Each number is 128 + 32 x the weight over the matrix's rms, rounded and kept within 0 to 255. Layers, rows and columns count from 0. Numbers have three digits each.

# layer 7 MLP up, 2048x512, rms 0.0449, rows 969-1018, columns 192-255
148138163070119168106157127147152148140172093105122132128125095118069132136136108096106185141108153145124148162109136105114118102133159131138155116154138135122160104044171154112141080139077161
146116118134127078116117120155130108177112095098132149095129197107160131124110123125075102138130131193121125072079106151139141143112110188135106148126172183161188167106147094127177163159121097
151151105104172127110084051121184115091086141097148161135140088124106155145090107121104137112155118190116106122147143117117139136116113109102138117112148127209124126177172118159170120115155141
169116128124174136073108180153173163065147172108103126141119145134054092115156175109136124124146116155122076180155131126114155111184109106087108065102133159130112134130119171152219085101092125
133103151138148169138125095139108114167086166110157117122143145155087154089099166163101147124123126099120147143125106130147130150102112152156153140137102124168170156124108096092101087145092121
142124175107145101096149159084185124098118142113153147124103113119170055112136117171169099105182153167090116134122133151120103114186169099172089076087120112104188127051140122150060133151149117
141127166080129107116111159119155090077148101117090098167115137133119179133105112084116084097131165170105121132140191137129138091145151139131114085123153190125107132158097138195129120167146132
149125104129150146140168181128113095154153138111077162145160094129113140141120103121057148156132158159152123094151110110119139117067142107066086176067149154108170153097109180098133122088113119
134162145124127115088073081100088130096160086100067133218161199092107111149153149093108046059171178233128167117117114108137170082103108148089061162147114145088133135146116147143080122147128141
180152129149202129073067114108118149152120114116152139099109085135059141142173119099152094141126138208046186152183128178149107153129185135120109188092170134138170158139143093112111031174046137
118138128189118100147115103128186128082075133087109068115138168090089106046148110096115160177035136111109118153111106094078091157130170121152162099141148135149113136152139175175111092176129103
127115139080123083143119146137159150130144093077154126141132148102110118100156113126086042114118157097129085132157093126062085125117092165102122137205154158099081147189120165225160159161130116
106121107099074133121130125117161161125099105154144100096110141175145179061120088136194119111121152143143116103097135150106107104168134123150142138094107150096120100140068147089165091107104091
136120106101156158129103114169137173088098156167113119102160116153150089085146088103165154043176095110125118085110119130128112079116157174081120076174078116172110128134153136158096132122117133
132124155091076122112109116080150201155099144138158122148125092045116136090148071086143156106240154196255211128176123163134142157156103127154197100116134214041130101092080106149140116208094080
147103136112140201114214104128195106177175156130124082095132172117141100072103135094149042066114161128138171116110077089115113084148176140144169096106159194136147088153105179148100096092164144
128143161119129182135111098129164121096176138138137163101139110162143168088129129105111115139147100156142160114137122172143098149104103128091096071084148148153102130163141115183141125136194080
102084135146184198092108185141124102103148183082077139113148112140099086144196120129150133145066119150175089076151104134144138173166151056180114125115131148103119102122140132122162129109139139
096118113126115189137070103090193108120061097134082172103063089096074118122204181118161158120092146160132230192146179140119159115165124126167171135101153132099144072155063149089093095161094149
176124123164158143059187073075114118113148142153076118135114160170093116109132145143064104089097130131150166137137128120146175123148186162102091077068122195115151137144155183132111072120120141
069122171120116080127121141117169128178174082097144153125083167092144112150163078123148147156074122149004129093148127147119146069073149194213156073074112159147116164083102108139172094168132106
143120105111089129108128187097179112141047114146129113175145130144123148146155149096131143138161129143105088088171159120158113146136091157083104154124108151135180140134162129168164140117118077
134146126108136092101121097061126128145147129110141102160162143106143176109092150112118096135182156094083179156124170097125172112147165129081144148098150135137158126173135121102106088178138061
125131132155135081130103158146138174179111161079120133084153105094111132147118137166114140144084116170131056120180127098120119125093126123100115131099162190164153124108147142123122158113198116
172099169089105111123123154111113080156199127088107099205148146166061158082149115114121139104136136184104092106153133117147153142132090182125111151113164147091147153162126152167194147168134093
138123105138104134142147169177157115128094122083037158172177129169030104126136139102156136180108146141144105087152100145123064122099105136139088119103164142123134227071109135191130098089139136
104161116133070131142123105163126190093134140111098188156145102080165147113111110104101127105112132171045097151170113098141090129098161132120131086105166132168083049132122131143171130135129126
132185112112144067065105105125108076130128105131187117127122175140090151079122098134149070143099121079146115173131208108111122089148113134128157137098103107144167162128113103146185125155100108
122168176200156122125195086098142060147117150130174117211148111111086105130074075087144092076140158078136080117132162095135210145118172118100118091073141123093138131190135135173098183154115114
150150164111082114118140112116184133165167060137075076166138104137111146116111145125076084103155126196087221112125184088150107156165165164097075135172165170169074120111138167125178144146157097
158084110187099081147116140063153107138126096117080000094113130131084028133084150126097112144090127123133154108177177146107110172126137092160181099084134168112141058132100179077150106188146111
147140129144128131095161116122135159147143140124111139132172117173080178175127160131114144176135155173124138106132117080089193179127106136126075146156129162123153148102071149151115182154135145
139153127106078212152091120112083169110157114208069086118098107171128089133099024048148099095149152164163173075072172050120051103171146110127099101137134143090108205181110142119212051138156095
140113154090101158143147110104150089195096032067205095121112109127104156128163144109106120138096160161144139133148165137126108139058111103123083170075115125121146112125113155152156121128097095
142156108135112146136174149117147185106111099159128101116132102125136143080083127132150107060138123194130211147123133065165114123156177178138107122133142145203133144110149124143076108176147121
126133099109117149166097093100129157124145126163109118113184160154153175097140158096105071080224136133155169173110161078191120114118123119124166177165061120133172137112128165107103110168163055
179048176118087172153111155093110166112130143106084065152118067113116157054159161158048223106152159147133161098166101136120122255147164018089099172107156122117134074111178120063183119157132136
122157143162077158174173132149169108191067098104180125106138093121105188090147125166081122073150130190153123091136166140116111187083112135164098047161152172120127151129128128102075155158171130
125135145164105139151167177152162073135116149117137160129089125125149147117146145118100141165136114121129122128144079145083124140144125134134107112079135131115152088134100118093149139140172103
182141149091103147063130131091127133144109095123144106091117093118127145117137117079137185084128155111081202104163139145095115166149180085120144082125154118114127125086131050124118102161118119
111157152127156129043137115145144176142166127089076146152133061125148092165150099125113134169011140119179117140120185109104109162127115095132142110119162139115165100137130164045201118125134149
175109107094122119158115107085130132185149107073113106153139140144116158122120134167168104092110137156137118101147132140146127094111123166103085152116132136130134133091133138141122150136096093
095140166066128131123135208129149100137057100047102156167161120120132183047121141099082095114169132170133145115165143060135112167152129140120100139084134142154147086127136154107136132129124130
133101132128135081187093078163145178078115177110168105112152144051162106141162116097119137132148142118091085127105099133131127138044075117092117141143142137176127134148109173190107141145111072
125170113236147091096134106085208189165105124144083014146152160118142063136064139118083077156045190110153163159174173135065177200137201097126175098103136165151187068139055153059130039150170089
150104114118101144119126153080167139177128122125150121150125075077093101108103125053141133089138143147139167184176147104082112121091097140077098093131133126154127096138132123074057109148109139
156147118123093138113087162134069183137089143156131145113156184105090125033168174121083128117117168134120074106117117122146134178141117102085088139099137116065129172097187169205066172129076153
141147175119091092128122100136108084131099053111174126157172173166155069171117152110089125171151141163084110054105186089145043121110134144143082141116103140098146134137151091127135138097141167
098125189124120125149121133196116110122130107184132117071148162112111220100137115134145156072127177125127114061137126114109149165127120107089176105144126111075096175070142170149109165162099130
122073215097059204215193044105215207106122121113145109181116135085111141069084090171165064166120128166127220183127100099116095102107163065133176110153117171134088096130080139163085132166157083
# layer 7 MLP down (transposed), 2048x512, rms 0.0362, rows 969-1018, columns 192-255
116148111168116134116154147138175086170123133117126130120104099120145134150156128124128135149143092103138113113135127122109163155166145158145147144111161141137148132133142105133129161108137132
112117142098102134081143079140128163134177157160131133147110152147124157112138139090144123114108102139124164129137097140161183130196128131138114179142097122079151109118109135016187098176163198
159084133173127146150084107152086077117111170120190168104187122132147099128145082123051150140160110119117102063152135114114098122099075110072158099139147113154103115153151127166151149167124172
136099143159141155129117129185139096140126140133103152139172136130141094131078123105132140120132109120124113135133155125085144126115119159128122089115130149144117166181119129165135128096179115
156127113120154115112113132136132100118165129132132126153069126086125133097131100119137095136157158142135121105128096150113121134129118170131161132112119134107099141123112127073120185134121157
141124149144141156166117149150119089067128139104116093093098131125118044147098141138124113090107107159146096171120117144122143127158141058164136070021147097114114142092054187153072121054143072
086138105200159045134119255122127158146095065140193190095178134103089133088073038066135169180134191138196223146116101206107146105074048100165161111110127126126161106123082125123203063152158073
065145143135072093105151102125115205167142016042208141102038121106066136065130120106196164217100139131244146099090130136099044069225052133163134147052047255089157065156121039036191099067131107
114104111128126182117067149162102146165156089159113138108150152122048154103135162134109129088140090140150103115128218087229140126101123110173059120079092150123125094162148096120166092099141122
130154153115111110137120120143176109094131112121111129147126127114104149129180145168134128134144147157149134118093160113158140167098123150101106063150108115104133129162113147137090140095121093
148156138145137116133117155122181169119112098157132107107115134113094136154133146088119162122129155132108149147094118151111111149132140148114141128113049179117132105104118132134136103149144163
060160151167165031099147111128188157090063094111117107130106081137157082160111164074135119143057063169124124140207095115157153151110150084131086138159164181176141192162057122188145102076215142
106119112130126098145152086148152150145108119121116129078106154130095115110120122090143125136107097115121094099120153165127113087124128096160142123098096145149113130150108132095135121132124130
136129129109119118075128103118083110156112167089121113115106124142126140110113148168142082157126163108139124151154062111143121105121140070137101082162105198124148155137134109153200075090163125
141137184108131081121119014086137176079137153114090133102238085162142180187165092067136146190086122181130146191103075173195116099153109158113092036132138137081212112211142125122114077170142111
107082068177164156152135102128164124156111194105062110110161138181091122164165103130139141088088097113117137135145054119160077114170141145073112111131120120119153037185105151153144114150135112
165158133060124196074119170112158120091125108160189208148109159149171127132165144103105182217128061142146175150084162147143170072181107177089157158118102128107194127097208114185085127134062073
122120133139073125118170133117107116120140107081133067106109107155168123095127162164099126086108156059157085115155154112161085109138118108121131156102119149182138083149145121108115079111158118
133130108117137131084099119090159138143194129076045118076075094113151106140108111192134145145184094084154112137158150178130143153161131117094124138083139161094136143102109120070143098152146131
158150111147169137103178131130119113093097118091161098140102109126132093176099190125120064127113121093164136123235185124121160124132164090093145134096111186135089100148105130118093146123140089
168137133137136105169130125130127129144188122124155113127151134160104196091090160148174162133161119160148127117182151112142144142143113170120121160170111112115194146173114081101185138109130171
132103064151163101116163153155127049185107172174179122165179127122140040079113138133117108097126172139142121091127117114168159110196079138133175106120158111124112188134174188084206167143213134
112099130162144136163119146117153143127120109084108129176167166152100168180148137106133115088107102150163127141128078156182066152101117152177070170150111199057141160078168053109165097111133145
091147105095136177127147210170146141142116118050170110133111117138101106147146100046113120168069174150148085129160172173089088110123131146135070170131131163126192140134163029090174146122118112
113115093113132075153135172141126146101054104150120198150106142132130090124076150142136103099101096173112169163167150139129153163115166113128089154094154141148126086101130103036133142100135113
158101152111152129126174134127127104074124154127170181094110208143097145122138164128053189075130121149144075108171170103141125134163087088149064121160057154144162172139198125145110105066140094
181135122138117107116181100147097091080130138121150151123094168106147139158131149122149148174087087142143136150099140161156121132090077130141172171090142149117155168083072129095137102070104175
087146149112137153196186155097161140176086149170147163112128137136125137121125090124145192108163112149122122200136134132141126116061147092134144116129111135152156169105173083117139104133126125
176115169093216137131160157128182119191119107156142163229122141112133049120068107119120183138141137109061100148157066129099155068100158080125173110052098107135092099101082149100127117171152109
131098115119155181130113163077056112137134075157072147155137092080178126157099122167123102094151180129142106119181109099091175157091116149133114128126136140110165108161080127117134111203143137
132158119144130111134132108119154133125126131134118064104128124115131123141133125141151125135116152120124131114114132142136142142139172122121150124116025157129139113128136134101127121141145134
137151081096158132144133128113147108122096099134070105175152120176122104148068138144102154106105138125231096109137145093148109156107118095124057140095120133154166124124140204134105117155107146
124086104130093138109109104116169122086145101168129145145152189123094129092123136094145088124187148088157117116174121111102128166194170142112136096177166136112100105172122111082145110160139171
093149113137101073163094123096197156129173050149113083147102163104162146074096074172117070114099112105135103142166082107139102123147127153209109128134117137116129141119064128136131117148107128
129135103105097122112132131138122155093159126166092071156097148122120082126148162123082194169119117096142147130125151186112097078154100115143093107136166152120132102114096138048127142113135155
140144110124174125164133145144122167091121133091135105115102192097066173157143159134154176161134101127135068156147118153109092119085098100131120115108034115188118157133154120089131148086092145
149100122123090075195178090071120149117123177143115178139128086114118147152120173124148111097181128113135127175121086093132153104180099141156213072097102103148083161132177147089220102161124160
138129108081123100122151098118090150151086095171134109124130165130131121128158152101153114130072173091148171120126121098147072104124124122146124158140102113106089123115147157101177132153102090
118148102072125171136116149110124121098119176129107155127124101120140172115141140100135142115160123115171134110126141137163100141092150119134129107123070144126130149121137133088138086056086127
073130136106152114235172133092112171104103149105154153118144178140127114113142116092175126152184142194157180119155103112157141120143157104151104119150098106128118065191077108123121141080205100
127114109099128111094136145118172113115100120100102116100058148127150115116049143058079143191076090167095094167115145157182121084145111133157106171131125183148129102122141111077121121097110123
110137146156082126144139173103142172168106101096099140095144141135144123143088155130127123113091139136153109143127144150107109113135117077097104127133090163070132089138188138096100071126107136
123117104126121098098162179131148130112088128098152081080152122147121150101110133049072129120137097097100191121172179100188076139111073106135127150153084155169136124130138154069136122158152124
157137084102174163107150144133206135127111140101132078163126176180105144115133131129107129146169135076145126140118153101164158146080133119132162152092150201106098090110141098110148114114129191
114174116145134124121134112111157130124136130121105066129136135122134101130121139134139123121114157132125122138118126134133141132137171126116139130121034142143131121138119142111134125140136133
144096138103180168122097167143126143107182112149156135134160149183114124176098171084104106091127087116135145126194134126117094074077110142123136138098136137129119136151103131172087152141157071
112122132160143131164154145120159112105115107165161106116138110027085108177148127157121144090126151152120191184085102120187179146146094149160123123115132182139111142152186130089143075125124121
129136151075151096116166128085146146185148120141119090149151130111145149151106128089154099114119111132134148118146115080150128156111142164110077152163179179091110112133103091135120165115159098
118135130110121171190157168128095089166137090172098066070104132140125133128117132123105105120144156192071116161123172191124084096121119177100085106128134094108128142151164150113126166132169084
135163070084105066147123122166110101111155095108128152107140155185136161200076129141133126144135134098150147081130164125089132135126135155111111157095120109173126067101116135154104130144135217